Each number is 128 + 24 x the weight over its row's rms, rounded and kept within 0 to 255. Layers, rows and columns count from 0. Numbers have three digits each. The size before them is the row's rms in percent of the matrix's.

# layer 2 attention value, 128x128, rms 0.108, rows 60-102, columns 64-127
093:109084152190113115128119125144111129125088071088151106129101116112108109156144166114139107153119131149158128117103118164112103167134124109117161125136115142140140136060105134131150114146122144
092:122090101126147157152138116104108132089132136088165144124136129147121122143123136076159099117125084145099135126123161153087096136150084102107122140112123137114109145155096165139115122072159119
095:111141133127143107129148069107167096116138142170105163149158141151148140141161133157078094144146134142195117112114108135095128104141155161138124117139149111167108136119115113146125125131089161
091:117104098099141112115184133146142091126109131117171123116116105135100115117133129087149094145111081128092140141174166149149155134116118078122120162123136086148156140156123118171117123089145108
106:113195121138108092157072067089111145107129065110160113158170109078117128160126159072131113156160134133143125140113146125113161152123168137127121134159152121131180092121141151093125078111133147
147:125153087120117103079107132136117070143134177132122135061128123170136134143142165132123145120123123065161127115145128103096166131115112108103113181121161158122166131109160106128110148134132119
101:156124156129167119112128121123136097185116111157150150111133135142190148105129093154135137145111150147104105154111075088118140156177118157136117088107115155140117151148127149110160138138127130
107:147131107173134163121106111138138146107147140108116138078127075128143157057088123117105137105100145126122143116190150119146141119130131108146129151139170124141133133189153144103146139097137101
125:107112162156134127160118132115156166123139106120132122110132114129131112070140128125182113126120116147067150134104149139143102091108136131130168111131123087119114113150118134115132169089147144
110:139096084130146138069151111124169099133149118131114131119172100125142140160152126136106109159094103137150071140111137121079133130144133134114100166118122211140142105092095116114137081157126165
110:065107134132165117101147129165094110125106159130156155143127143151146150132154119196088156121128139139114145124152114123109113146144116130137094123123114127185070141110143137116138122146075104
088:130148056114111126093105062160105113136103108151182142177121131112171119152143095117092163142118141130138106142149071148154110173103119156077110143138139125131133117113117113119112134166088113
090:142155127102091132154119099157126122108109098138116112122139140114111105073110125073146119103087133093126163173119162103139133142101144138133134157150179104130108151124137171200138151112162110
086:119136097116121140116188130157126131100142166145132120084122155133074149163179152139092133154127170072146102092117189166125098137113118092067152144120130129155165144103114142137129105185103118
100:145106104106121137093139185141137100138130142151105128086133157115109105160162152098138101104090103111167079145124145110064148150091138120080113143104145155136117096066076121167156129122169179
099:101153122150122103083094079123101141124146105143125152092111114137154156096108143174135156130152169115096150130169093124152147146156138124166098136160108132134146148152203111079111103159124133
108:100148118122097166109130163127140083148157182127138131070147122172148164144127124177092154122142168083150131142185111143114140142155110100143088142144123142140111135125151104104089095127112131
065:139181148105126138156132158152074153190101117120120121120082128123110111144105113102151122135094144160116171097122157124124116120118125094127121113128103079132150145143124155151118143137147112
130:122071118125158148108131191115090102171137141105101170137101115140133151133108133178109125107132097134140154107168113128103151155159086112172102151115093147149053143159155089116119095139143136
104:181104156109141130145149126145110096154100110178126111137110157139154107151123108125090137182120129126117118152073084110144133126108140131107141135108189122101131154100127126194145120165114154
111:153118170141161092137103160120113143118124092135103146153101186124115138092121130110135138093153101156117121137088100129153119109115147159153152108157120112105149143145146165106171123085160135
118:139149102113089148120086129123124117135126127144131094103119165151107141162124130106143160122152141083132123117156095114141141094102139115130113163127151127124156142156129105182109100101142138
107:109125148119129117153162057123090138115094131146122157161127106126120152114154108097130123158116123177131160114141185133142142102150093105156143100113120076125128131119160145134121120138130105
104:183094139196145099144111166130160148155138124084113114111136143108107107097127163125097111098189113091125114137122178140147144140138110163126160119105110140126074164153125153104108146153117097
102:101102135167131114115106121138160104106141172143152135072119120092155150090161109153109156085152136136129132185161143148111120120148165181118135087122127106114103098152144146107123160088109121
118:123192101122124118142130134108133171112141097124150085123128182094129119127108139093175094138113160151137143143110142152118104101116149149103122109113134143099218108098103162140179165091137123
103:121097187158177105140133085107106111117107131101141091166148098143148150099101137144110140158140106178091151164105115118145110144157138116157154109127098125126126142143105148132144124139102110
099:119124123101109128120183142151124120156099163132119068115144128103124105148155179085126129165110122103160139139094156133130144139136124119078169118116183118137151105081093098186157151142162147
098:108147125125126108108131166176129103152097134120133140063123161152136119132151171153097107152095164117113138150066135141082126152102131130067139143133172121138147140078149148110144145159110125
109:087134105097124122114107114126138125138143177149161135127118151128149144143133126157111113103127158091148119126164130123070148148139127126160081126127120157138129127121159152118148103133130117
099:140102114158127143086159109169127150132141176118114105152144080155103126175125128145151162114126084127116091118184094139142086117138115107139147139172174106137090075131115089106088127138118147
099:095148122111100131171139134123115136119170132163123128079144122085120132079149134144133108128116164106089168140147198121092125150117179111140142135139139077142104126114115129169128104161173142
106:094121102146154147098123135139134099164146157133193124129129130158117179129080099136110133158112166135144159122140165145110129117101141094133133163071126128101156099133119131118105169121128103
096:135133125118112122146126118127068075106107140153105151138130109125109154137111148138112154100148124116183154101142141122101149143116108094116133150149158111181107165151184133171133107126136113
104:136135091124135134119128131128137104144149142137129142079138122162126164128130113177135141128118144151084127096166165132070097104116159116145097171108125138131150141154153152142083108149104095
097:087135110153117147080139150138091157159126120110102107153137127123167112139104118110156119142130149159120154128183124149138131098129105156149092150126118142112130120110149099111113134079094148
125:162092125118166136083140149180085103174101143114124117129105137131157127151103121151088148144079148169131119145144087125155137180110083158118102136112104166129106137103127102161136126147074143
122:133121087093117133084128167154132107132150154122067184069116108157112130124143136154137163091094134096159123138151151139098116119111109133094111172119136145116084160152170153089096131099123108
102:152153121128144108157133129128107171176182134117137107108152135144107157126112134126104174139134129166103133152140170166148083135064150093097125112123135090092122150109118166115111099168155114
101:107086127140137106149134095118130142146101103115162137145146142141154152075146131153083118171137106113071162170082111120134133148150099134148115122124098150171112130127125139123148114171120110
111:112145117138118159167131155108137135112175145168133204127153090145129173104104119151097114119151133138111102110154175112084130110100158110147108133139124106152120158117140094105125126142158120
109:145115157133138132133142170133157102088138158121078151035146148173109156115142156188083127114095098115121127142100121130097112117138143139110117152150134156144110135069134142140158112117140126
093:199071135138166105131128153131144138173115111088069119148104148120123091148140145144148091126123082164101137131094118129148127112149081142140141119107130140101087126148127133136112098129112135
# layer 2 attention output (transposed), 128x128, rms 0.364, rows 60-102, columns 64-127
087:176120138083132142095126161114131127123182148125124120131148141134172147141103150098098125106155130120157152127144128120168127067119104156108103108128161115114110141138137121136152124098161130
090:151171129088149110130128111150137150156127116116083112142163076093115132084131118157127122136125150117119122155093108101140174134096176146131114156130101133144119141104120114107125102178079102
090:135103138108103091138103154131132178154159129102172128106071128081102165161108131095140130089079118096086157169104116117137142112159067124135170116116149160110128125159141137113140133099159149
084:109152123137135151139099148117110160107125098123127142139138108126128132112118131134141121176119131134137102158085101093096070103110162145120135137128115163104121148131108163066140103141131100
104:162083155104138095108169152096130129116134139108149134118113144130117146125147142136126140147143163136140142099137167111132130113122127081142112111114105117122106133116154143178136136112122134
145:116124150146118102160123115101122145111146096139115128154142160086108115126114162129120123136144097142132143161106109169131060120159146126125145116078079108164121103152113168124140122150160086
113:146107074122102188116123166130154093094122138143137152110111109105132128168149120149154124099136119151085121085100163123104093129108131109160111143126171083083113116120129125138145137141104125
114:095109133142111113135110125153117138138082095137142181145117173144129102162147116137104126180152145173082089119086106110127094092162162112180149165102115105140103128096108123129107121191130123
120:176142111099140138117134128145118110157101128150100181131104109166138115145106099123103152152142176140159086087113125101143169105137144117135084161165135127144130130109102094166097090167120132
112:135143138148128104145127158162109140140123152103146125149124135082140172132131102107169131115138118121117148128109114134156131159097117098124111086105149092132091172125173148160157147123157121
118:113127127144098151142069138121130150145171127134126115114111110086111150147087128081157096107114073128103127161106106149153119149124144172135167112120180129096159126153118145095119124114146185
087:111098196091148123126107156116158117135156168112117106086142110115138155151110153172126090151130128120119140134109165090091101078146158137145144116113103068117135160170115140115132167107149154
079:104120145152143133112110127130140104134126127099130146127085164138118161121134154137112152165154144174102103068139134165125152135189134133163185122102079165094140108112122121080119133136084125
088:124113178133105094141165115100115157150138110118126130128148149097146164081084123079182113109145118141178154186151083079110159138168175151125103139125081157123122122130128109125105112087122133
099:122172096151132111148142074157146114115149101103090136161118134113107165097107090131130144157159125124111158137131116157149137145155119078174145102104089136121131158150154135128152118121104095
104:144093158129106123131138144095131100131134152158129146135153121138127093163157158114107102120128101163138137138077144101152032113133129113101127146114150077140139090144083128133136126126158111
106:123101160120105101127119133126129159096103120123134096165154138075130101136144161101127125081090122166099102189090119120121068126133143130077169153120133116130163128137114148099142158156136072
062:117129121138137143140134113071139109085148122165116144086140093147123093128152097149156155151121112108155098129124109065084114125115144108122134127176120152109159093131139097122099122126100142
131:096154105147142130133095126158140135109123134127106079154157114135118065148133111107136157114086108101081122148100111143152073137099147123115160108148180113132163137158113171130155146143116101
106:104139109111107182111112134142149106084137139128117150100102127119153143147129136160143116089122098184127145071134107135086145113181143163142113083140121128121137127154139133101140160130121147
121:144099087131113166123138104127143092144126105111138138153103148183131107110113123116094115126178154116124157090178158165133148104162079134160139137095135157133109108137098101146139136137121110
122:126112152143108104106159099147152131113130133116128157127159161120129101089149184134126136140119128187128141146140124148117076115189130134099145134095095112128123111116117128078116152151098096
115:126161145125169159138112151100106166119167095134136138090102148110118109124106130130160089145112132102134112125071091133105146143111183129123121139179110190117147128124128091104115095129082159
109:097126089106131113123144140154126138130112118128114102163128150169106117152072119113127183110115139101145142136184130167099141130131119156153129148158134130156185124099115135149164141117150099
102:137126127090085114128122131129128148135138093111122150188112146118102150180086131124072117150130148106104090148145155139122147096135088132165150148108140112142160152126079124115125134148154108
125:160111148137124152130175127113135096130098118118143162114136111147144151079190090141099109130183133140160117118156148121143179118105076109143147141128114136115065128113161080125147115104108149
116:142112087111106114113102166138118146106149144112165125114075101087138144170130110131150144124119139123120090092173162164099151139089115157138076148137171114110103157128137126136123167119127175
094:118165148140159137127132085115130160085144107086119148122116158101139173095134095125150138132150110179156113123151112167091154105145150143154100129117086163098127165136178147111128115111088130
093:138111140115125166145131123079124093112139110108108133137103111110136159136088088084153132087158103151168132107129093086134155147179138149149118113145119123129131090181130137159139130110148145
119:116130157190103136122128118131131117121130119118109082127162143087099143117142147104124122092105112143082148176103142137192102191124122119116168106110158119112132119145117137092149115085125127
103:104130137115115076146117089153118171137154136117130111147142137112155130123117109101109149144112124140163106137131144151103142114120136150108078140065132138127192182137127145114096136142143090
107:129130158133100088118159115108144111121131118121096165150114125135103153150134106094151157164117153164131106128119122103140130129162121078149120125153099132107149127144094119130111107092094141
111:107126181140103135137130130110114147110117103114112113116142140097144096135104147135142133128146154109158096163123087116122127140137129156144130148151116082144096143161073075115138133178134136
105:112088134148130112124096117112132166111150106096128110114122178101140090117144162145137122129081100142088130131131122186131113124168167143150156106076108155078136095119123177118125122107064128
099:116078161138071100157139154094121157116164110133133149156163148097127108145129144140167148137095100109148090149128096123129147138132100123118154092116123112124123084120103106116128154150167136
115:126147163129170131169112140142144141126139142132129149137148136156131107101150083118111132137131095140146100141088103179148143074108121131092178104141157126127154137133137108091163131143147132
119:069157108134150165143102123144159111093163127118113106132130132131139136146111100141124110111155084111108125106137105152089126112139165164152163117138164078109163149178129133078170174138160142
126:114129132163119102172113141099118130170143121149125121184162138116120122090122116124122147152131115102112120156107104124137121134146148106114189094095102143136159074116103110108131130183176056
119:105096133120093109118173123084154099139137123101110113141141134109153131104156104113150135099106138121172089122149161128082154151153107136133126145145093145109186148123106052123144171122108111
105:140141181130159176101109179147127117142131146107115094100111110122135141168091145101169131095124142129128137102136126120149145171100140164142122141148159091113120140162125174163125127096127179
113:127102146124127108164146133106129137142120110122145139114136157127131091150136150124163100101068124108129135160069092142172099151145073096118133124139109139127114106128098110155152098128090140
109:126133120133090150159104093142103144144127080116139130183085129110122147142085139094117117096155107130109147118154081108139155157146101135138148118083134180143133116128136165126120132165170097
097:113177060122153154104143144180131100123121134132099105156131105155114120120107080100124173130138142091124136081160134139113173156107134130119110114168166134170168126141148153148151144130152115
# layer 2 attention query, 128x128, rms 0.0661, rows 64-127, columns 64-127
087:142121138161192109139091164138103162127153140131132116144134142097141160108120134079129123081110107112128123158125146173122119175138127148140141133138104152108145144134123125135142116105101117
074:156115153098121149161096118111126122130150128144122142136142129128141078133116142143107082156119089127115151134116114115127139111128115071130140128156155163132170094125112133080138076147128108
087:153153085077131114170122133091147085121138161177127110098131085132122129136155110160129149143116118100134103101139134107151141135104166108102119056159140126095143141151098119127151126157092127
082:168111114143136140149106126115095125139147127164119164144125113121115105138131111128105113148142085102076114127170124112138109152113141152189126120162114066138099133131122194109101133163104108
079:134114136101172145115119141167161152105082104111115090151141110162090117075132124169142109096166146125149106142131089193152167130112134164155166132171132138119139094133138145097131124143150174
095:107125110128091132147185104128143111103145130129126108130141108074137112128145107135156166128129140124180108159131166095113099152108139110099056115136146111094119157133170086120143145102132111
073:107151070102162112140136089107130157129142161100100107115130081102127120171162113162172141147094095130138087141153176114105117155105129129126084093135143104108100146132166136138100120143091146
074:142105100107120093143141092095123149151172151117125099121091113106116116132149138127199157119137126079132145178142115109090149165108139124105075137137124132153109147174127089132114160136120141
063:160076094122076139138114126130145135171131136146112135123108073124108132180111123152180121147105126133109113165123111068106091140120131146118089118152114123155105152117158159168097098138150136
084:120088109151143112124134161112158137107147117093172136145103133124150169067146148082123088124112150119139110126127132167110146115147132130148123140103135158085092144137146106124156130062111134
087:127135109131152128111134150138122147126128128116137132152132170133113111108123121152115080114187112122143166106135131165175164105112063165150143138101180115138125090108117140124144125140103165
082:140104128076124103152104139104116160160112140111121113122106140141161093118130099112124100155125119165149150121169171135150152096129070118149112141117152158151112113147123094185129126123134135
082:137141131137128092118177112123123159134149126122130102151147149091126108118100143100141122106155132134159132135147109138099148123161115104127133108132119142156120128144098124114115157152118127
095:151135096137101149140129132111143087151169121177123168135128086138129154122146128126148156166083153133110134156126121072104086144106152090111118125127107106104108119154099120100104122142168116
075:139154111139106131151159107147122091154141119171101177119120134114120089173133087140153167135129095097080124098129163082129096108107159103106136126170122102148140106126112148125135126171157112
084:093133154120138168142148115131190120159120154167156094103132103112146132125120125113159190143109180189145128121094134127102109148113168128119145145135088115157152125134112134121088114148142139
098:095145134122150169155138149134143150101101109136136080116091161175130127104090110113136133092142129114103130113122112138133155121099112166152176109148132154129156147157134130125176135101152154
095:119136117131167110136116153144102137121137122128108123157125178118127101094117101127119123082110106105148159176130153175140141160150114158150167161137148172092132164125153123118154127097119123
077:154146140102114161124130152116147122145129121117122177091111141167168135112151124137118104163093169156135146097162113084118098105108125085107084137160132135108111155153163106194123105093115109
081:101127120131138175076110107090117140102086109145109096114138128154104121140100142090120125087156131141141133123107142135100095086146115183115169096142124123162165128126104129135164151115134127
084:111136123142118121124137119099141140124100168097122069132148143146115141120104114104146148109146111169171140137138174150158142146132107126101133095131156134105170096121133082138129121094117120
071:108169155099132099137109135103097139119109168102136144114167123143144136151091144123114137124104122090161114126162114138126132180108134102073094122134119123125130166119164102137133105082129150
088:142125138112129162133106121122151122103082125167102150113172111164130100157107137139127129161105147126136108124113125074115098097152151114084116148166124149136180085141135139140093100164152148
078:114150121079110112128152135138145094126105131120105075183092107129141133136157070168108130127129105101087124125125129142143121153142089133133122125191140134110145151100136122104158145110111102
071:078099130178145134122129147153135156091115130081163136101125130095135149107101158102125104101128114115123140181108110152129144122161127118144170175084101149110095140113155107078151109129117184
067:135156072122149084130129118112143127173088157137108097120150113158102175119145166141172184105112123152124084132135149131091134130131132159104126109088107138106130117119127105119125113104121106
078:112132115101103096117113071132131142153143114126131124097117096134114140127133154127148132116142168097116129107106120121129130127097173095101118145096100138156103142112135114110107088152162166
093:156108130141108134155139125119121124130159132162153185114119185122134102119087125136137123138153104110155157139118134082143182131136140107121113165059099154096084118154081124085109131140119099
087:179103163156108180161108162157150086108134108139139147146121151120172156130158074130099145115138181106142131098123125126119140093139156149158115116148112116146139086166138124132114145115169081
087:130118120114114096139129114121150127141125099110145089157145146152131136130165109122102125119111144129138123155160174152147135152123138112145150135107143166092142143146144132109160139074135118
071:126141155064066119113137145128149122154154105148126136127106124112086161167142157117130124129154122146102089111089143112143163125140100137173149113146100143133133147109097126112116114109111158
091:104132156194137178129112124148115127089125062140146173151141110121120112122120162093102098096131107134139145167094111113104119126136158157134172191082124118154117092115138154075148149143166144
087:100125122124092060123185150142152127143126129091135100174114168099122156120152117141123159143120137153161144124168138151165127110133090102115112150135129150125116127118127095148160123123117112
102:157143146150149111120182104120126144150184123122147104128130123106141167150135107077162173138109139157136109146139142134109125107101137100140117138111134153117139160127152104131141103074175083
081:139119119201153145125124143125113128130081137109112159112129153125132146120113117107074110125115141143122168108132120137078127120158132172115159143076147110153103130098149161131143173124116117
090:099135105136161144130102123132134149119146135124096130126167167133114131107112144122145148122154122149189173113090137185133148090118113190128154114090136116142125082138083107118130130157144155
090:141153097105141140189162138118125103131142112172146136130112084121129142122130124168131134143103092101113067119122132094111124151092145091143119103153109093103122123158112139107105170169131141
093:176147118085118122135108152109120104146130155137126150095141101120093155130132089161126160138143146105177155106119165095162132116127134089120117135135100088128116093107155094175069131143102167
077:097165143144147121099142100125096164105121108107132103146146161076170154128120167084128153124127094134134112140152156151124101134120115149108083109138122125121180166108119105130167139097116120
078:094135129168166162151137118137155105121105118166119093128128117143136138129137109154157153127133156133109092124105139085091095140104185123092105129129144109112139110166114135092137199136141116
084:091088140139077139102135157122149145127120103137106135116160167116087143106104101092090128123132149167130124122166117134149143105141113150177160143158131137109130129148155142164140111121148149
083:154118145106063108125134129080149100153116129147156113101111105144101129120155175148154195124107097160120075112154136095108122113133157066104115136129084136116160145119123085143133116103115134
079:097088144169141137085164106131109129102156107105142151128116168116113110141092126117147116123133150116140120160120120149157140149121100162173148109113118106099071151130124122093093109118126143
087:154121135090123143128146124091131107125096123150111168118140129176155077128131130155131121162114100137123129083124128093124101093162145091132147173136155141141111060170084151150106136166153110
083:141136179089145124122114115107124123121176148122114098115159121111110117139136120117150135119170124153120113092138118194109143140144138121098130094155171092151161145116175093152115096107137152
099:127160146123178200126131157147104152101109128109118136113100164154152113133100143112123111126145115165122158076101130143124149123156132169136138137137128133147128117126139142165147116096139121
087:098096128160111136098107119114127150119116083128127142153174122116095134138104159122114161122130111119164105148102110170087135109146146150143189149109118147157165105121115148058127169156157141
068:086128097116114158173101130116146086108099121143149146119149169157142130144076106131108115147140111102113154124101111104138108137091119116098169110140104142181149090161137173121109144188129167
072:108106163133096141105123108091128137110099108089170138136181170174119124107123126106081159108148153131141114118120148129137132150140109126109153126064138124100164088138136149160108158080112089
086:117094158116126070098101138133120153157122146111134090116161141088096142103171126099114147127135159172142154159179170169109137142116108119136140142116121120121164118109126103137147129093112118
090:154154144076113140151100142109108146150169164121122139093105112136174136133154151137149120165113072138083132089128114078113113102128136093115077130115096089170116113164105127136077126127124099
090:126151077158121063094148093080077131125145145126142128160126136119111178141115108117110151147132126088157122160163136136131141188085136140134109144131106123108134158114101163149098179102108128
074:158156167180122142089108109141119147126156131099149135119148180131130133128102114100078111128144128119136125123167148157136083090130088112118131118097138141137152124091184117106113105105118155
078:145125168134114163165153113135129135126088100125128125167109113132145098106132110104099117138115136136152165119127132116128132114139115153098117159127153131172096143122142143123141149162135082
069:154100138139086129105151143138127145123135140110141126143127150117125142119128108118104116115133136178106094156141137157141137146188129114175144130154137132079141168109133116117144093087099130
079:144135122132152115123168100146136177123124161104097109114133127132137121120122129122147126113155113127167142133147119178157139135136112175141124184128148143163143145085128117147145084135102153
074:160145137106128110124100138125102155094121140134141132084141125157090163123084102154119094148149176130159097161126112098159156123113138097139107165127107145108151099125144125147075109095140188
088:107089149144159123159138151147147129119132126118132127139114143142171136099135113084146119153097133163130150115101119124160132128140098125127136122124152185126117165155129085139190121150104100
081:131169112157173110099153137163099151106148106101128103179132148132161170134131126093116111138145085152108126117160131172157113147133134119154143139156158127136145159144131159127156139096123127
089:125130110155138139135091145123171098147085171184120139112086140157137124099118112141140130147113181153109111120135134113132106144116178158134124144155113113100120141116111133094098126124125157
077:117166072107111149116155125123126086134146141129075140140113083113140123150167122145143097144137110147120106121097119113166107145114147130131089110155181084115106119089120145123158134069118116
086:153135091120125181088153110108134103107124130126093160109146135164124097146086131151153080143146140150118141111089102096104118142139120121100134111124138113140115075142112148154076151139162142
082:142084147111109137107106120086114090133132158148163153072149144126102102123100134121157152104113117125148150103094149105167099084152107129121159094093101139144155078098148130162113125131129108
074:065128145139143147138124118125118109118148145130130099156142175097127114123097120105181107164170098177137134140112143124133125150087124110114122128152117124136154139155114131074092150121145126
# layer 2 attention key, 128x128, rms 0.0709, rows 64-127, columns 64-127
084:118157111132129142102075138153109159079152115160127129134142166099114102144094113094134112145153141152130138077124065152140098110116110139156121127086120161127125111135163152106138106122144108
077:118136160145094105121147140123138171154108166141130142143164105084093138122118066141114135157121128092164136160107109091134156157124110132114068126160130117116142151146175128127109161114097086
083:098158102143112114096166133126114124127143122096173105139180166111135166132137099121116143165128112101150153145154159149131129112115080110139115123093130136118123156132152120171143118115169093
080:159161121155107123156111139065126119105109149125140097115149104141122119160132151127137126123117159101179150136109131097113159109110122134117111159090105127139169144146127138150107093138123154
079:122186150102148158121170121093148116121125118081134138106124088137124087117126089118120119155120135123132124086098147091134115114165124151103114134120153106166116130129145120157116118122107122
096:117112113100148124103137143173108180128115108117090070149122141132132136097113094101133129119123129143139157146172128184138153109163143135133148085123117171118148135122115133120164134139153178
076:127152112136096125123151133154144093068139103087165128135117095137160133088143117134146103105146152118147133148105112203122118136124144137102153144101109159139134175090155129119145135093099132
073:079136124167133126138119136104106152126133115130097168134120175106143136104125134124122132144160119138118138131136136146150133129161119162107130162132165110147152152091164088158124143106106109
067:114146109127160095165138097124144100130132117122132137115147132123142156136139117126130144112134136121156124128157183136124098114150152113095113154137092143132126145145127104156137110134112155
083:122157139094167149085089130146123149059092123145089135124148183151140128109093086140119134154168117139123151103167110164167115052126104152169126109113132102161116075154106146135130100143119141
089:107117128089104137143137117105111099188124128109146162100149125193168127147124096164103124154097123099094123115116106097143143142139147139120142106127130116153132107160148164140093121116118145
080:145122171126129145127119156172160109131103130121122134104091114126140128080120141150107114111157170120118132171100088115114114147111155121111162122115131111122100145124160152117144150096104135
080:126129180109164145164144128160105120129123126154099135088134159078149103094154142113164110108105108120124134155139111164115163122142112118094182151131129134137135142099135115064132143123133151
100:138134142117113093123134144133135116122163162091128091173126147092140135142110104112137145138131166138153144092127137160131137126131099094119113094125119096101134144127144111180140117112060118
077:131124129180106097128124162075117128157155142149113081160088125100116187130130142104139141142087099143137129158123140131125146114093131095134125138115135173098147164091121120119102111126128161
085:095132143150124094121139163101147119080127121103173108155165130095151126156137083116147121123082092113096151128133113109125161200106116112127140120142155131133091140138055158150129160123138140
092:123172091151083122125126135124148114137108146123084121121144105099144077124127130122101109145119118154117124165118120066090122123113117125154147127147136118109096106092092133129092148168161110
093:130144123132129173111105143133121190110114150124124175122097143128100148149084091124126086126161126151131155118113099144105134116156125117131153140109102116126099114110163141126099124125121139
087:160125133116102102132122125157081137146104158162117121135140131145108136162105153136136147144139170130132164140106128143124107129109117105110106092155122133140149144145162118181164157136110123
086:139134100118193165158125131130140106138129132158098121160117117101128133158133135169122089173081106135055104116145154112131115141138161102170135128166110144099128100141092167094142134133157155
085:109112123082146137111137142159118156133099137138121118148122138119131098112080126095084118135124115135126161108136134130155149147160168138152135119147121150133111096123114164138133176143155140
077:102133130130145131158116127149128134123086094160112158112127117081160119118102149106126128089109132155126120142136150120144127146098131144096116108122152144114152114125138109113186143164135129
089:150074137140153121128147109077156125123131128123132137153103108078150167115147117151120131149103140144159087123163156087113111171120145115158098120122112138129137092159137088121109111105126137
076:080172126148141108122108185135121163146104106093132128083110113108079142104141129080126120146159132111174113146141117137110122125153144128120104182090121118112130145121095112133160133151174116
068:104136168122135152118136138137133143115112128152132134132090140122173126100141075153141131110139096129105129076107155160110136085128160157129135142155121134146100096104085126100119133139105155
072:098127144137104146120126119143121126089158100138124136156120101127130149151107162126127122127068102141124121095096143132178172140132140168131128141110152146118073122129132130141122151090118127
080:060126141141096119136121122137140127150136135148124124136095155137113153150144112136102153097116093080101128134162156140133148132166128195121155108171175124113105159129110120128137137089122131
083:120091135106123127121156091140124172133149180159129084141139152123174142172095120133157161126134121100109106140116139101146109123134137089128095125142119157121097128104133089164123113101103119
103:134110112128130109095122136109117128118112150144133102142171146174115121165108160091135154156173110205126118142131124077156139133126097124152103105111139085143113103097114134114096141148136130
086:107129123121118171125128133172164174115112143143143099182116142147110120116063085136089115084132141109159153127119154126157162089142144159158123142104157085160103124156158150183103132131123132
077:101132083118137140130146141115165126123131090148088129144161090150119129167119112132127173159083093076128079154149082100135110127162113121149132122148122155111114114158133135113141115087140128
092:165100115086125114132140073122140136151154188104109130120103135126126114129114101158149145131117115119111095060142162108114129104131132127128116109174100100122172100153098128120115087134101148
085:118096188096124162120103159152105131129109092125137140130097129157129141121107119097126140113147121108132145119087120171174144129178142156107168181091160118143113129110118162139139133145117189
106:157117162149151140094083130175107149048104139134113109158119172155129098113117110089105134116151140173128124141142112164133152098140089154193139095122164133134120135118141139134122108118157125
079:153149092121125123175140127126090074143149150143170129115130139156133127152109188148170105137091095136104134097084160090105148110054140098119131113174110099117138087141107128165147132161111137
091:134092150120157156115112132118163089125139125124136156136120138131137115133105123142131127136093110142082125095092097100151097166141154100120140099121139108157089134089151167128126124143095138
092:115144165152074081109158147122126137117162145090137065149129150060152131109153093135139157133095104096166121157136137162107137113107135126128125093105118162112166146134155103129135141122145121
094:120086106130148140080125148120146170124127141119143088138101179140135164108128149118115147127074114135133150153128143129072152159120153097170116144105130152113110159105145133140176167121098099
086:134119137131122145102098134200128128133129073124123099134125123143108092106120135092104086116149158171128132109157097172123127125167109150111183094133124147140132095145138183118149124149162140
076:098083060117133083122158065108136151116159154105146050121098149103156129096157147113137147084140115133149138147167172131140132083092164129150112094132135128117141140119104097119098125140141106
080:146119149085146166133122182142153125131063168135093114163122120151122107178099104136110150120125096099101132133097156062148131126149150127131151147105131145133122071131088129161104124119140156
083:148150156153120094102161142162129156125129102113117108158139151106125134103129153106095153110096102104127113141137133147145139128103102121165129159141137157094109161161116095117148145103149108
077:135136117121111135152132133105115127109118135133120176161100105169142122144137099138149107118168126072098095106060119128107136138169143162136123139118138127143112126139170145138129141132148170
095:133132158105099121135161128118124115124143151118136120138102109122139140122098158132130158159126133086167094138139109114169082184080133110129109102126124125112115188101129118104110116064107124
082:100140124129181131139128127133131130127088106143154209131152179136131101145144105108071148094141119166092126136115157124158165142133134178141134103137173124118106129148129099131100166146129108
100:153131117148102163092103091117129113108116123142117126131126093144116087145111181161130105141108121141126125139087148083111149146102160109094131151130140132161115076107105177119089149177121141
085:123094152115162140125115169145212124101115152131120124151131152087155141109139092170132115126087074124095095088126173094117130124114160120175125127128135095144127125124103141111131078118118145
075:083121138137101104151123144090157076177135144122155124147143139066136145171114051153135151125106089132140133124133163110124102161107174097104106162149113136147128129149093148157131156155115147
074:156126070137113149147147139096143134152112130138102128135128089126114084139085205134117099124113143119105112122116102093099090162072134099151108113150120112131150090183116132136156147130159113
089:144102144100140165114107155151131162134139109138136126150127117174084111129103132126114125108109121163093186123069108116173150113126128142148151121112179130130143128151118147158134117096112096
089:151127156149106087151123126129094116142146147144147136134157121120137132136142154104125167116148165167114104162125088151141085162109101102127102117144131168121139168103110088130143142112098067
084:132125125131155110167094148141147116108110133136124130148111189162128118125105130125164084114136122110133144121144108156149096095107114104154145167114118118114160148097140150151170104131132147
078:134118167121159142118073146187127119135089125168121101114120160105162092159131126142107083120170170187110134125131122147098147125137155118175137112141131117176131105129108134102125126160111113
081:143110151114140167148161119111144105118131148132133127141153090082162098132097090141150108173116146093108142128144121081111136148130111110133120108147129086112120106124112144150138159156124195
078:119186124103138160120139086150122161109078104141138119152146154153109068160119099104075129107135140100146117130104146143126155069163134132143115168123120172113148071153142161137111118170150124
084:112101187148132188128107128100156120103108069167134157099097128121192095136133127142131132153101145145112098098122102132140088114138146173161126124147161130138140119117143114137106075134119159
067:108099138104162132134130093108123158133117171134092112108093138111142100134124106118125125116160114116123104176130153094135096106138118119161102143160147179083169080109164059138133120107104064
084:118141129145089140104123119134117102111118156146143140108150117105184146116100079121085140140183136113124155113153101166111124133146115143119123113141099106135083121165127170118109120176160153
076:136131173153115166113106146160134116106115126133114123114113155153125056133110124165105113128139151113135169116129082155158160063122117140154170126131119092154146117155128162113080120158122156
082:122128093085148066113117089103111127091134129099148120115118154122106162146145168093134127128157125105113127133175140075130092115144127126168118145123103117080110114131093098153142103111151097
073:115144072107151127117121126124123143152123104130108090114116119146137150081117140117147137136076157115121090166184137143136109085125157130107093114160103130079165136137151117131149096147110116
090:123105145102122100163156102118137091179141129139100134149087120102142140103137151179143143133093125139138106139133157124121103169131202081089123121151091147141135132139151084115107184109094124
091:117134135149155135103082165096133105173131168151130130166113132103141162139093138126110103160110111149113117116141125122123105221117147116155088157105110156094074146114097149107129128109145115
074:123098127115168091129101125120136143134115167126119138116127137098113099148110084106141156091164116141117161147152096124166119124178153101139114153140114184154150139143093123133118159146115121